{
  "n_layer": 15,
  "d_model": 160,
  "n_head": 5,
  "n_kv_head": 5,
  "head_dim": 32,
  "d_mlp": 448,
  "vocab_size": 8192,
  "activation": "swiglu",
  "norm": "layernorm",
  "norm_place": "pre",
  "norm_eps": 1e-05,
  "positions": "rope",
  "rope_base": 10000.0,
  "rope_fraction": 1.0,
  "qk_norm": false,
  "attn_scale": 0.177,
  "bias": "qkv",
  "tie_embeddings": true,
  "parallel_block": false,
  "init": "orth",
  "init_std_qkv": 0.0359,
  "init_std_o": 0.00656,
  "init_std_up": 0.0359,
  "init_std_down": 0.00392,
  "optimizer": "adamw",
  "lr": 0.0017,
  "lr_mult_qkv": 0.4,
  "lr_mult_up": 1.04,
  "beta1": 0.9,
  "beta2": 0.95,
  "lr_head": 0.00689,
  "grad_clip": 0.5,
  "warmup_steps": 569,
  "schedule": "wsd",
  "decay_fraction": 1.0,
  "decay_shape": "linear",
  "final_lr_fraction": 0.02,
  "batch_tokens": 16384,
  "seq_len": 512,
  "doc_mask": true,
  "train_tokens": 152000000,
  "steps": 9278,
  "dataset": "wikipedia_en"
}
Each number is 128 + 32 x the weight over its row's rms, rounded and kept within 0 to 255. Layers, rows and columns count from 0. Numbers have three digits each. The size before them is the row's rms in percent of the matrix's.

# layer 10 MLP down (transposed), 448x160, rms 0.0699, rows 189-300, columns 120-159
099:146138164111127113127142126111143105110143132142110123121084119141067144169083139088217102145177166127146110107169142053
091:052125139144113129080083142111133162127176132146116127160139133127144193137165077126146130121097158142063145123112137140
105:148134168101117073078158135134094195171108163113123161147126162168048134139163108148173106065129093149115119107121153120
097:180165068099136179139149130123115136094138110059113152149112153112148092140120167108093116052133123144138143147133129139
102:076098075117100140170159112119104119159140124121156089087125160122160137153121201103035096133139180094133153127123096102
102:185168104137120101125119088143161148183110210077153171174117139062132115137087127091153143129146186161140136182143094065
095:183126093188087138148099174103078118210112027101155185169197148090154088158090146125089130141130137141162126172087132086
097:087126102114131110206184148105067124126068072213147063173101083137094098106148164100090138131146127144116102168066158142
094:102121159110097131100183107132120124147128248114129101092148101101133113140126204180126130087161148098123125194099142122
099:141140143125151136147145148152136100083161127099129130105096146083122088147173159137084156133102090126068088159162096135
095:122159143185144086126105162108139102176166150104185178142085147099191108124126156140178124142117141117116132188136094106
103:109166117137130143152097161147103098191107114133126162096138117120131142147167102186151058115178136168132144075124148098
102:169134147150086067160107126174135110111141176159134139087158123085101119151098165126133110067071084151126118133152134106
107:131140120146118100103120134137191145100098132140135104166113152070123112176154179158110068067120181101177180125096177182
094:201118085089118169128166186154148134114123143121142129106075145144093079150115159146067077120144108203125093137123109125
097:101090115127086141100141129099155131011177121143084118150147147174112115166125112115158156112113104153185105144160133146
101:124168132229146161162098111129144137113147099098111161126143142148093055175087149099171095093124112189143145163155110112
096:082074132137107116173190155125091138122152162116126186147094118089154146161110156127102164105139082148178095048165139096
098:171084138133113092080133145133163182144101121118160113163143112053158116166180084110150072171081167056066144118133191111
100:084113189132134148149057119155131063131157149091107148062112142100118147073132085134162157096129170125165136116147085146
099:115108121091120158140162151119144134056162131123170130107065120121141129140094145099108137081134129145170145064156115066
094:103139091072098171196084168169114080131135097111147123059131095132136079106153152115143121156127170099106213140144156138
088:129121104089081154125115129107114091130087149119108148152068140070135130087132139092141126161057107135091168146195092114
088:129084128127103138115062092119171123111171074137081123132119158119179146113121087166108161131121100119120117063121126159
092:164165113165128131148124117143191103143130096126130144130122110205143094107119120134179080091088153136061122089093144102
098:119125146168129179148125133110129131151129125107191094095133135110122170147114055185130129044167148086140122145151152150
096:142165174188096165107149101107132101107110158116161134190144138143117127137129139143156111145153138160091199088106145099
088:143115175150081112103097096137092090047148200171163120139164099144149142119141108071123155112085142112114165061205129125
100:146169187103101099066167130098097092134126173142112160001173123110134127143136096081154175157132131150130141154138149097
102:134127165110120106125136174145139172121141107075137151196109144117142157163154118147082078135096086151134145172161145144
100:198096127105104099102125062142182127146150134101120129154154094096190159138093172111126147132127117106202130114113135123
094:142148092194155109128092093074135134146067160145105097078116151140161126181140152187166134099127135148117087069114165119
108:095129160089120129175116192128113081135113157125144209056150112071172159089156109148152155107176210122165109086141104129
104:121140163167186155093147129071158144151119173112093091144127103136183176174137156125096146185157140121099092115149088125
102:109059150103144125137096140192082153131087103197128112107124181122088108165162147095068102149212110097144158155103103167
098:125112081116140100184161124149099130135132100106131159135104100073156103120101104155170183087124189205225115161151110121
101:110125117143130112149125123147058131169142178158167109081113094085130149111087117164158135095082152114149152085156109099
098:120159132120096135151201158102115131171116134102135149137129075152107122112163183091078153135087125104184082140135115124
111:118134104152100198130123135174138125082190138177134100150138151149180163110102063177139116037142152135159147134115141142
101:115113196147122134121123130091126110162157129087117134165169151148153095149130103130162111144117109174117083166177137131
103:098158095116128162135148169171136115126114051083086131167137181115136087093162136139130107141108131188102141157137129107
106:086154146123161086134093093166151136196115242037096144095097137144122149121163121102122136175179146100135128108139116138
110:155093153201101136112163144091085161083127076121139104107157139175122187152170116176107116113132147139166118067072094174
100:111148084091162133104098143128143098150123082110121104108194166121167158108164118159097106119161126072195108162065069115
101:185105056109128128119187140104121125143137131188077145112084106128088116151159134096154060136104115148109117144142170107
108:108111059128125139055169155072126148126148044166115108136154190157136143099150097110089088116132116133111124132137109094
104:066091207152143141099129187164076159106076151127182132159109081101065092181123165118133159143096076091159081111175114139
103:103179129129120103114162109120129117091120118150156099077172084110095147086156139066184115106123152132152132144161089065
101:100165149151070110133108139130061137116134119137057200133128118088129113196137109090127156133152147080078161153130153113
097:075096154169128121110123183175113164085116140082061091183143093171127117126091076141118176107165141141129129103148129074
082:156134107169101140092135123071154113151125156146164151115118095132129151119143094138083122136158180128100169145176091081
095:144109130130102167080181142114143189087133160115111171164099164075120138121088108136129087127102146124142138135127122101
100:150159079155180074104099131094100114084112172148105124117114157178168105079136123131126129133152170146101098105128116114
100:081125082181193146113108163120169205164094076140131147162136119100101073150128127114046116174186105132112153149113142151
102:151131121153167131147157120131107117156102101097102126174136140155142137106140115162200201099071082131103137105114159175
099:153154034146122151099096138090166117125151088118149122209093159151067094070150140119143121182101087135102153220114146119
097:104153109114082138117047097141173175109098128146145148143133085152160110197079145119122138169144145149123085105208068130
096:114066135113109142110140131105148137118169149161100118103180076086156119159090116164145123074189132142105125097065168127
100:073093137171116133094083100100136141084133160183120141151119164099157085168126080135140092093100112124138129162141067100
094:105082127194137065163133112149163108119201178112193146122139065096121143079121129145144144111125127156163092096126141168
097:138113128110216109099081092179146130122085114123136127136136150180094161116113072099128162111114071061173098064137108123
103:124089122188093087172158137114117161149164173102117088106090117135092100163146158100124092129143162128143155161148215112
098:118124082111119161163100126136164082154065137128127093191150153180177083152143117114138097134097137140078123066151123175
099:135183085099102159096165127115121185125090131185129147172124111151137135161142151129145147180168109096127143179114176156
096:143152141130153149117120156071171129123114188098085129141131132134130144220103188131130173135174082166138110187136138146
096:153145098111127152115143085128122128144064023122112148124167149122144138110106142131128120118186107121089100136091081129
101:144127168180139164132131172132131100097140210112099153146130111096155166082164049162126112076088102084171147163094125120
098:097115159130097106147120118196182132142119173060100136151165101174185146095132093115114118093126122129137167134097129114
098:109098111184158187093205117118092109120179153132081109081118117096151134168107144129135191152110136155139121132116112088
100:156138143183096115130100110141117121100087181106162117118061171079136168118110099136093107186141131110102174133118144150
097:142123125094159076106161120110078061119052096136130150111106091138154114135129148121105092118124192157167107106118144160
102:124107200129136127125157118068130144163195111062170143156149175109095119109118091130116129076130093162115143161085242133
104:132150081141083151116174155169161103115133128102197077168168105095125159166118114136107179096136139092136179163106125114
107:115130123198135103143108151118228141079110184135071133131164088075152149096105128090120104118155167173074136148103099142
099:114078150156121150126160137138125110092134181123112069129049161108144113178177117150104111104112125126111159103131131141
093:112127129144150115121097131126121098123218119123160141147146150118189164125097120168128130120129202139120164110132103106
106:056072078159119144172131128103048071181185089146163087138144119131108148075127084141127103126068171079180176099149180133
093:126138146115157095155199047136105168064114108089139091162111101153156112145130090097149122153122093102184103082136157098
100:166096107131136171096164133183125131139154093203109128071080165082145084150161105066111161151115147150102087137093164169
097:150097190132139116102165119114132115119086126136135219152106157100118103171074119086135078117141158145154079166160147078
103:101153112123116113102123069184108119195107129150099093140168104101173146103058130115121142160120171117162104167160174208
103:135166152061117077147113119074123148130128159131100085144132145135078128144167096102130122095103163122135150121159146201
101:123131134142096197162088105127079082103161095133116151067127088143136142103076171107108151134097125094154175149158094155
098:148118113190135155161113115055145037186104165149120141133072115132129101127103177100186143130152140134159125111118168187
098:110151124110115053171087132149146126125110089118079182141116117189171094140191132135136121152098129106141126122165119128
101:144079106141083143205098113107121085148124121094085116178121106078063100153121161158077115203097138128159127058099163184
102:182112104079162055153126118093165103161157086105105128104167129090075147189168111147132118056119141144133156147143071084
105:138154135151033122179144161115121123137167174141151110122178174169078123132131111123097181166123100138086095138123130141
103:153125096128143160065057106132144126158072128156110111071062177094100189141160148071135091170124099140099129113130160177
109:164103131195129072135098160072158077143125228079109151112130136094142119135170125093144133169144161088100117098151090145
093:112134093083135139148098155163139095136212107178060148147090108121122128050130096124166140098046091122186113070165122129
105:140122111132134115136087125101142147140106111140114118087081092159120139163195160128139121124179105099083120157102165139
095:099058046148131120127134108070086093078168094143038139159203150136108129163154150092138160137116173184148105082201068145
102:208137167086182099143103154116158128109139072059096052108088176160164125133111122080172129135122087102097152156102151111
104:139166144132097083096153145115127187136019131139119192173069088105097087115124113108109099190140149104089163116138118138
099:118158136142085137104108089143154146123087121124127109113102089137065117102079152047113124103135132133192145096109141112
109:167122084106100177128125127116146167106070135126149100111173148153082136134125088143129164138152171066127068133120115156
097:088127107083146153138119189205073084089083128128129176131138195085100122063147137121131139099124095115169213073146069096
101:148077077136116144110182126151120198101139201165177139107172130164156154135121145105151086094140129177091176109071135147
103:107175162088141095078145137144117114179190095125103080158167117171123088161087122154147126121083118121121105140160182101
098:086157183097178094154068090110121179151133113125157159150113139144132119194111120165114116112157167119091169109115098102
098:128091102155168114144162138087127096138117176101168143189128154104130109192140148138065109149083156138156101141102112130
097:136101147110171096121098174067119143177137142113131155094136145139171132139143098071153147084198081110117166175112122084
102:105122091134082145089151096104100145121133146112102115134179048099150137138173145146096129133121119145110113125142161092
095:083154112062146127124121049091135109111087103136196120117088122108143128052144102117144172151127082134100106132080147099
103:113100115123132111118156119110101080207114164124135166184114108137053095142122143123131101171134092234141123106107165166
103:135172150099126135112125115061117095147131109188148098099138182164089140189103166125112112096126130030140172135080100126
101:121132155110120135122113200078092137171131111130134172090117104110092116124168110101079123137019170134110172109099130114
098:123155106173128145184159105129146139134145126087130068147109145167151091148092153131101138109176064156074078126132090117
090:187092129151161228156143110158119096160192134149126110120115076126190140125164086152119145104103078139110092133153112151
103:086122109119174149168160159159089120191114142126112138146091144122166112157165132084093179133134102125083082117177208108
102:132141149192109137136123083102081110149077093147132118132153137071120109163131136144103132150105158139128096076192116067
# layer 10 MLP gate, 448x160, rms 0.0802, rows 190-300, columns 120-159
089:103136083091125126099092209145157166146177159208127165139115104137097187121128117138113106061182142092131198133146170125
103:136160116117102085151092211106130148121155128176175108158098116129143143184147095153168084118122124094129165116121212098
102:152125135084194168184135137180149133127168183149092116144102129166077156144130136099110155170080120125183139167050144148
097:157112173107135103134103161118171121133124180133108165146155147104124075109141161152162166126107111142180087150154141164
100:142230133104144110113111129160180123091197131114138143128071082103148115156139103095117124119142146116125125178128145133
096:145146118120163170136096145123163112099140126092141114131068089141152111098133079119121125102131096145112122054126093149
101:180167151081149115147151051168074149137136145129156091107136003165149093105129193125129136114157155149134118122084168129
091:142192110130111172100125166127088109153150120106112141099173136074099075091147075115187114177156139176172188098145130137
106:196122129104118167096137151114084129119118115140132119080057133133064130146152153131130064162114109107137085129091137147
103:135154083106135153157150122135090139124133112070120132193112114168061102114135188106068147160144079123125174096062163110
097:131139130156135119155136122138170184110129136103199086119164142128072063207153175109088110130103134115178115159138166135
107:160138114126066140157167094134108141142113122119103090144160134098090130143118184149099106125079117141111077121173179171
108:176102153117109062104136145094103071169124130071131161139064136103143107122190113134049134106090070119158121129113086174
096:127158136117123072143114144100136120082152180134102135140170082110179177137112097158146097122128148169121150089123156135
095:200137136099164107147120197175179116132143130132140217107117101140133132093123108178118089144111166149129145153165129122
102:058177147155183092180146196129116146126178105157085085125127118132112042103117107047095084138142140074122157126122147137
103:131135146133097099159181096064066115062214137118132132140093133140139155214097148136167152103131078116124142134105101137
100:110172115152086145076161161171073127142162143124104219106159139090126133132164138155138122046148136065138155131094103125
098:146148088186150110163222118105091147100106140070182108122112123187075148119191120113107123109059072167087078158126140106
103:143154127082070083161157136120148127120150224127173111131098131060128142160132123096102096135138106031118121106091125084
099:176133082139147127107098125118164165122118151141112093167160115088123151112108073113075114147135160104139135116111037129
101:119105119168125105107143094145117132100233088110104088142155121121123134159107061114056095145101165160143104167123136129
099:123141107118118163123100109113081122087108209130078172123099139129169141128127073098126125098120119070118162175110190159
097:096140159157108115166104131147095158121153151112168139091153101176053151182111198100145154099123099151102122183121161116
104:189130091189186159136119144114116158184172093090086105165134130148102122193127115129097175093179068117120148099099123106
098:183119057134138093138156094131141174203125090084165172104178119125124173139171118129178099178158094099108218123077152163
091:163103148137104108136203122136147153106167095184083075156102088148157102184119091108137121127122139121115157147122076142
104:133139101123156073126126106152141105141110188110137130081100152132139118168108113081185142124118065087141113161141169113
100:128100163131172158147215180116140136082129092134104125162125121114090172139090128123070135089129086101114085098142185136
097:154166111115128112093191121081100098168119104147118116187133158141129115145111128125105131150086081133090127168150136118
094:148138113126111108133133090108121149096164068143160129137088080129085110151145122103133119101094120162134103047106147135
102:165126129093047142175114115101135128117085151125154147142113128109102143174154123100150052138142099151134084105121128113
111:132085139062064130152128178078158119131141180137074065154134092142179082124142122137138187164118108108112132150146067111
096:141134116102124083145126079158141130073135152140135125090103056190104106135178198122135106145130170097149170109159161189
103:219106121130138146109148152170146118156136117059135078082104129114104118173125131098121050141056128100123085130129046119
094:093134132093146175142086141124148119070175139146086103123125081141181141162188126160070147099121183132111121140097175205
087:126159076157147153148099092116130154139164152169078176120155126168159120079158126123113089104119062128175153104224182124
102:159132095121149092149107155135115123108120120065140131104142084135086072151158167132127116169119080175150092120190161194
104:134115120110104118125131118173143098111097118084084136162082121112135112136120145109132112117214130086113149147148126160
105:131169139134130124116103111150094147111089104107141144128113088111131124134096157102118161205141178137105177157148156092
105:119159160124139089113058118125119109118128107121132132128090082113106143155098179123168148171124045184143118104118170184
110:132161106158142111148180157135152096167168144083140131076136093117114124151154143146189107175157115140159105110152177130
107:174134093138114122129118140119211148129095111147111109107096076163075154178122166067147096148120087079120084171176138133
106:170093062127114149136146093068151162118139095196081100125093129150140129101131127105134095147065095137134141157123090107
107:195136140084137145110141126147152131103113104117165085097151150112138128158143150086142138114134179131169064090147138103
101:148173066147117080109168125133166129133138145142043117086105124147142095127129048112141125119094125173112167145097087133
099:150094181140137129142119083069103110120127105066078120149122150095137136135111149113102116182135103104102157095164135176
108:169105171066169155160103133158137128153110102112106158063122154140067081139104142149129146120105130095123166134099132098
098:132115109103165129158149162097160130131076182152134177133153072106068142100155169113179167106180113063136096077133147146
074:115124180127086165160081128103103098197098155149156110174153126169115088107101149145088090153150146065149140083152151118
097:143119081071190159221110122158133143162130099125139125087151109114098126131102093106154142106153140130118158134111089144
097:164104014167117147041174148116139135079170097140132108160126158148128121155156138188124129101109121129142133084120166183
109:168112148107120192209122132109140136131126116101094167120165147142098114167081175142099141168146133138122091092153104180
103:122135076141064144133173118114117111135116103164191108140145149120082170156123087155159166126120104122184109118071145071
100:102115153129141073115131089141110171129128105178124122078095075144101170174097163144071143117177110127107127102156110086
101:129070109096136149143193154106095104108150140113112137125146157094066080183107107110098126094135088086063124210160116106
093:135147130142129090140175143140087164208092106136156127103128090131103125180146104166169094132092117097144174093160122163
099:215183102120126094137142097113155108184135079111126166155125079119111142089144190084097128098089175154175078133134146173
091:154100121087143114088176082072121181107188117098129137137156088094117068139091116121101143135148158183136138152165170097
097:151152125078108151148151105131118143115182088079083132150097150123104137147164138110079147121143139178122133152120138156
102:172135050136101132084200127109100138130159115120116108117164107083115118142090163154130119141097151128165103138175091148
103:065141082128116112144103073130092132113191136142106088112051113117088178106135111170101227129121100099116162107132098100
096:133139124060133078148127171084144144121099136138065178075109161145133107118128122090102066149127059101166157177080081143
092:179111083104148185166087140131161179123094099121185131127128164138119132102204148143139135122009126136111102137128151138
098:152163145141116125109176146116099117187160107168167074081111135119116072138196111131134126108109151154151107159140120075
100:140170096137179155148146165120078114129184113120133053073115091151140135146153095068124120139187116116148108149106169090
101:134091111160079134095135103095146108133132188178118125098141172171088116157128091097105130150146102128140124144186133163
091:146127089123122155138142146119123130062181183125127106156186115128090132154129097106157174109142130174083213161161136200
098:180132132138111144095074117145130130105126234099125115169073112124097089189156150115109104120071118131149180083107109128
107:125150100121128093158151167160093075149111106132130090186174080120117168163149112105088102129093143162134142145081107125
108:167133200120074137144142174073100119114110174106127156139146125166095101099112137118148154116111058138164130136129129118
112:092126092124125059130132172085074108213118151129162128092138133207115062187191109124100108141149083137182146084159121109
095:117118143103106102130127063148079137082134152100141056138154137178139163158165159127158155146095090076179120063114160135
098:169106121105174128155143129071132155129197111094121159165125162112110046127143104137130088114092087070082097181129135080
093:160151062181141043167121128147133134109160099182141175157119122166113101117135133144105140115129143119152109122075131120
108:166202053140099062143086122157084137128097133099114085135137145149110120110147144105173118137079110106161102098163149181
088:168176086195177090140165171111156108132146150186200197138167138103160081137120067145147122144101113119163119103110128088
098:110131108075102174088153119119111104152066135150175173198127153060114150148072153137179136132134099099149167089158192100
098:152083101139167153144096121150118188147145099111157091120151085134130110137188120099153120117136104102170160121089139180
094:199114098089123081178170110193157211118116109102127126150098119139086154169165157100124108096131135146103211114097107131
107:194110105162080148112145152147092106155148153113120096143086146119083168148142158160116143200070113062062137125126097161
105:197153109139130162159159124150139159172194086123146144069151110124123111198160116155112123138155100065176110111129094134
096:128158114093098110099187141137179174145162145161107134133111100146091151120177132122077117125136122112157114086162102135
091:090190163100200121112079145123110210144124124101077098111049166120123132152144126090166100108047118115153175126112147184
104:182168127133111079169153134137060126182123128110089099175069145174067068184134171122097152123159170085146163153070165112
101:127127154135147150121100152048127177179102127138119097133069117155098067101159093132146140124046135100157154133084150075
099:147193039153131126095091126074123171106141106100093141124134160131171157144166109178131147096133113066152213039122086105
108:137134083103098102093104165122153170104145170099143093197143087112132154132167117130192125105148119077138187101104139187
098:178111137097129139086101127121147160139130168098108132099159062118131129147137105100128126113143092123169129095183178208
079:132158103144164048142147128134161184151126137096174141113130117121193082091186108124206140104152192121142120067174129148
107:153137120062118120111106098153117122108123114143166079138075140115108169134189162110109167092142080080157105113128087117
098:109113119128125132155128076148144168107194143091163112119129124095158138231165069114139084092111185108079108151068145131
100:087138168126076109132109136170140154098161133208145104125171180119127159135107070097112101095124075103099056169150150141
097:107226170167065062086134231143105171103156185165073162145105126122124122134146080136180120105090116115181182101124143157
104:153154124137145140138110066126093159099078118142132081134093114148122110103053093110080169148146107112188119153161165120
107:158159123099139078163157149110074094155097133110181085138053073163084121113168193145099127148158128123143151118079125120
103:176107126084132148182101100143168119108135121066122094124131169148112168097165082100157118147165074172134136217162162168
097:156122074141109089099113081111090168134138167140152101092161153187115164109100140127144171138132165025125138195148139178
106:186119114098111063152147139065159101190153143160115128066151064117139111114166087114113138119114156125129190165137132134
093:120101111173096116138139064112093062128158133140154114133135105088104109074110140157146158113098131183111125128151191120
102:166081127160156147058137130105164128137131119163125146060128112145139091172143084167170140089142076123129132119122187135
099:102123104096135080138117105125073157165124116150092110162097150128080137175141080172103166125148117077153162067104148162
109:105094165139137097123120098151157115140169114085115129147131113146114156150092137061155082066016097132100162149152125136
096:181112117157107118081118161127116087110140163144070141117126125126140097164124140099141119097063110109125147197231140183
104:149104104091137137143113126086130091156146137157091099173149114120092134161132147123157142154115073168164119151108173167
095:165131147145120142071108138148166069113177107124152112136136075141153134116163064067148080134093116185127084109118150100
103:117157130094162191118140158138148154148137116152098133162084152147069107156082123126144141133061133119145151156126124138
097:104146094078142108195165182109129183106147108108131151185084122095126169137111115120107137192159166143141093169126166160
092:136077134111156164132128110188112095096141128126088145168114097106133119111169138149144174150110189140129115127117089146
104:124208155033157098155126108172142121178065157116108172127106147136130104135182139121143204126091157173063131168101155107
103:147162092114146116123162132146167120086147156082102122110059108175116152117132111167131056085133150120173140118096147149
# layer 10 MLP up, 448x160, rms 0.0758, rows 190-300, columns 120-159
091:142162109082169139121102118117109116161102129136159118180150196185167117128215096074159105157084138134144148155071088136
103:117113147152115067112166121064103167139064126169108137084144178149110092111148073121182058133092124159153089044108143157
095:114096095166130144110089143109102100175101096096055150087078133123112059170103073194150075150126090167108140188179130135
099:143136167134148077182126164137156135108086079118160084160221157124136129107169107112134133152109131072158162149138164164
103:096125117148079109146138062083127154158045103140098138106148121088109082126117096095110173188128113186137133134130138112
095:139175174075163107124110142119119112124169081182074114145144128102110135119081149136069147116151154066129172121142126157
101:128108146097132029113161125133076147140132150114122162142136097193156143130128146134111042120133179089137052165115155151
096:101107098108107144151124119194136194113149131176100168063127149130110098136123146174152105091205130116101119106120140162
100:145079124148156101129109147124166158135151066126108134143108094136177160186186099142111054074085132124120091139130088131
093:154148193132181138115093085159083096158076182110133070129099128170100191126107165101147142143123116168145106100106143113
103:131140177154150172141093040180123125159064179192168135074095178118108180106119165087095117168179156174125082138163154148
102:125127099144149157124125152096141124183130137117133150129183180167182102143148164089110121078106105128091054141183152133
109:091133114152122132116117102137169094140159110110106142187105114143076090112142137119150173107137125093141146107096174122
094:073122141125149134103120116137094111152105107126143119139139112103146162128175170122134137122094160101195127146155136090
097:132124109132108183169145136110122126119080153136127142082086207076095133149150207134141117161113163148123096162166139120
100:139172092135171153140105155157140032149081146137110180116125157174100135139135113191148073107152121146159144169109136104
096:149137122142158152158139143171062179146098080140197102077155092107116107104098118120106140110139147098070155106107111102
099:090097114116082207146112116127112162086130075173131120094105141177117219116175134184128179072159150108140132151169079197
100:148186200111188122097074094151106122123151096129148181086100135098156111103141127145155149075113150166128131110164062137
098:105187096096154086127059155120120215174086041095152143129171082170080105174118109139163127047130158132152171108149156130
095:148163106123150172096160174102174134141104083064094123238092099095116107145106122168141165177143148089093110110167122165
090:088116080110126098118152078098128112100174117113149106138134148142121156110165089155163150095119164121143165091122153149
096:124131142159144099148177148082115126207101111129154143182221177106145146101136140116107140151098193141102167105094105170
093:180157112136149085123163151129136143119125103101122101148113164151120153106125157113122117127123099105228154152156131152
098:145072113141172156118132143149143155119172086107112103110180137193113175174105032108134139135137079106152119179105115122
095:103145122177150142139113096099160138106196099131153084098167115102142133132111107086138105175136109154094145153128134126
089:074098104116128130124100145120188146124140119178135139154085152144138096164144149104210105141145105136103112173052137142
103:115111105192083072136127121100097148165128155116101101118150102093049199152127082124124131114087163096200126165142094126
102:146131127145144213134150173167150098143135073114053124079194124118133131115145201165091143137176061092182191133116128145
099:130166117171169139034092106190112146180145099141126059130132094096089133131115199085149124124147160088156146122160094131
093:130064098142170155113170063118131063118167130170101117084134088155098155120154179102138127163178178129149103195131146122
108:126128179122206122109115114133126134148153171162128117113122097164166056079119129111114160114124167143156162091162122168
102:103128123159097132123106173089199166182114149106100151083100092057175161110121155115189160123103164137112145129121112150
101:131119120102111129227097089122113139098155167192140146099179181125134185081155063119109115078146145071093114068069155157
099:165080120090173149085144095129075083078124120121143149146115169107115180107099062126116150157097177093120121134150117102
098:129127106132135176092185102132133173127143157127126122144149097054106136093141164126134112137158163148076126097102097076
096:102113065097134105092154149126149117130109135130104102139108064188143198167128095122088129173205148181073144116124174145
111:075158120126123193134117141160198119100119135121149143101110168136093134082114167172145118129132129184159100129149150168
098:140147079140151147154067166165092165132106130133156087142124112118109158127122131095076166155127127098172108106090102138
101:142125101146149153107163097114147108121121071118152136095102154108096109093130172161166140183073087159086161103130138092
104:080139106131175173101071148115122199139114178120096146135122107129180114157094117118114135147093160129126110108218064146
110:139132131054132133093079083103171142172088166179105083163175135155116112102083087159093160127130127136126118117135111055
098:152145126162113168110114153086187182140127119167096119153133148203126126123133115137106103107123149114099147132149121126
101:093147098182092134082151090162133144080191149097207117137094121128120087125119189155065128137094130131134082187083168103
106:075126090095119145115206169136174098107091123183120205096099162176165154116208139173078099138128135162066121128081153090
111:155117143145175107146096142145128107173138118102061186132111130104196174122093144121114139180106127209090173123150132150
106:108150103113149102169120090161117119130139045143173152120117117137129134087128112151118152193171143088166109138090110140
102:195172104111157132083149045153128138089202159093158093147145104094143104163166177120153166102129112139110066108143135111
097:089100169179145133129107192149118102126123148120161127125120151136096124146080117159143121151097125074132105218170156116
083:111140175149185122075122152118137126112124120112172111105126087138160124085143127145132138217157168114101100046190137147
097:155132115088169108123050134113131151169091109170100145057127171151075054113106121117142130183150092114123170100120109078
101:139091169128108147165155112123126132124147159197109131115091060130160178097079098161118151158113091174143106135141107125
100:129194116126160142107114140138099175097083153149127104085109137119168146097133081135127090116100159155158117075154136116
102:130134157148095146183147126163159053201119171111108148128178071138086134145150132110149149181136120157133136161153150110
101:121145104113060179143091162118114102045210177156101082074164144089159126105099103180139151135105099136163109118165123157
099:122072108123159088112141233116074151139154172144126103080141076104190096106190103178177132166120161178120080125176167158
096:084184112129221078159153066176124154098149153100062166139130066167104135144111095168119140128150198125115124140153132180
102:124083184182159164175163125179099134177038138170169081068161124138086156151122098114156087135083134125108188067126098090
094:138156109118099114115121111078087131126101145087122215121062141133180169108134127122101195072146112115116184108135122135
097:170202182208159118072082129141080138131159136098159076135122107114242141058189153116113147121133146111114124084081144129
104:067118111154164084159128154084036149122136131098149142098154145149123098127114116134104119166105132057150134130130198190
100:128062083101108155142130092177144133131112102147112098112127116137135080154059216168146117037078113142141134132158162120
098:122172112148133165089137105180128139118184141133140129152081101115146130193155121133098146110154139116205131109083124101
096:128145122104181147085129132121129125112116165074164113166143152146091139082103114077125131090140213075150105149127094127
098:139141107041133069162158132162119125191109116115143090148057144150119124172143145120139134088209085119103131182074128079
100:145131090135138125115148184106126101182060129139114116143100148130150114117132083111133128132100182150156103163144061083
097:118096096122106111212161133114103107128099156101156092161156150097106179174171117101137136133149203142191162120084085113
098:117152151140100112072145127069152155130154176098125122129189082146143119150106082138117125180133129125108125099112097189
104:149126141148161101168094114102149135138171166086107102174148155200150151156072108128077126144150131097132170120107092179
099:151079149138067128107089150100115199151092148086209104080123140145138087141117154170121104129087113159136163114095148159
101:101102126088134087119105186070101148139079141122084133167056116116135202157142186084098122149104130155101163178163138119
107:085175098163152126133120124133093116136116127123155128143129130189101134181087153131108198117197148101186189109142127148
108:109121174140120158052099087085164178063101125128122048117142162191112147151136139114147093164142130094132065210133133122
097:149166166132149082047147165130136142121184134116134136142124112145115123109082113141178094169199092157176135172152123086
094:212084168086137159145081135149136156118056133148113130088171191108160094118136099025114118129134162117166094154130069178
109:132100097119109083144126147059147142180144119119135077223158090111126128084102122149106137174135119160136170143123127123
093:082112162158103095151094123064121118126079103130105145100130115146121143152110176099169124099135181142121177122117092079
099:107150181091105129098042161098066116091069124119120144139149135149145154105189110154162086126130164115164129112083172105
096:146072107084144136123178141215161147108159097103131108102158133125145114172108153147110141095166161108204152159073096109
103:099134095183158150135186140161154094122064141135150151149196114075153161131134139143147109135154130136175103099050143143
103:127138073177107209150101134126124115107107103120143091104126157158166129134130108134077138148084161206163129089056139113
103:051122158135185142122156040130141190131119101176175135119132061098086055128142149066137099136130093114095121114102165168
097:083168099128171102124139090098102166150176095071077127106099090128149141011110102162133127147138174101174131134145114158
097:107133092176106069144151138061131112122151143191108077123115117108148123099166122124140159101153067070083102116131106137
099:106112104129158145139107111154068154158168124127145163120099128158131145123067053151099169167048106098121152113149157139
104:126112097163101050135129109113172128113141106145071126150142159193193165131091122114155120139104056159104126136141058174
103:114105108163162190081129175140154145077107135164158078071143097083133154152169133086127095098174084111123149122145131086
102:109077174197160102120083110114117092118125133140119181061120107214135093180106056197103095174138149110148129144171137156
107:170106141121086093183106083102058114163125088067079135199134111103156144091148213081120225153138165105136147162132139093
089:130091099160151061139128095156121132104107144079195203133093132090101140136149138159156137134150129194096130097115203141
102:139156129063137140151108130130077129146144123154152161120140119097075143131122147128109204131121151117153131138117138079
097:135169173131147138138108127093089091147126150077243084104178129076128112094095140087094066137201144083112077127061150130
100:124149166070107098076097139076103167153113123101081122114145141151086088119136105093063172084160149089106168129141109111
103:119106143107175054112096120066139142161044144126104142151058115115069106143141161130094134131157092131177124157115078115
098:096079116138063124069159132136126179097154126092132149103134073113076148177152082048139098156077139163039123175111144166
106:161146180120129079169092139119139183159092127172129080112099146182104154126144137149136085086102118083098077118094113119
097:126144186156173170081147104083165197107117144093161067103154201129100113170110153128155107085160096145111166121129139091
102:118212144112146164126137140129148136089126159138211089073082130183173120121124134075127121136149155217171138152101205092
102:110129196151154091122133062153138088132164117123181106109089067125114147075096159158154148125103120125177097139160233158
099:177073109118171140108180190129174110116136161117121074130179145122092141171097132184114150098147115137118150135130080134
100:138141159137144144088088108152226131097113096139120111168164127129201090120154191146100177100130183134135141177138085095
097:147151139134171114148133183115051157102095113116197135065127138147136112103146137159206097134111117178086130128207178150
101:140098133103123103068080149135183084096094084151151106166102123140132078139151093097167123184142062142151122107203117111
093:112137148107102118133158185166171084141080124131044158163120109132154141145113171130165190085174131098126115150155112182
104:100141144098131133100113153057136165162130150116161148114115106159137093096129097164117096086129181112137117079145072089
101:191095184126171170141096128183107133133135130133107112141122143145109143180104102049089164148152059121129067107089151187
101:142168204143061105119128120122132101088105067122134153108137097135137149096131102107177098109164142174153187164137092078
099:122091106110134122123141141130111112097105076106113146158167080152116183110113096143129132149126097139178068105125147167
091:094167167139122057086127143118135148165061147130126183179036137140139085103146127115155127140172107152156114049090131126
102:079123168106189138142197139143077109166103152119115094147142154087043156141145061128168155155089149116072115119161160180
107:099150163115133170092135143194078076095130066166158131176199205076140188167137165135162146180119091129146138165119129118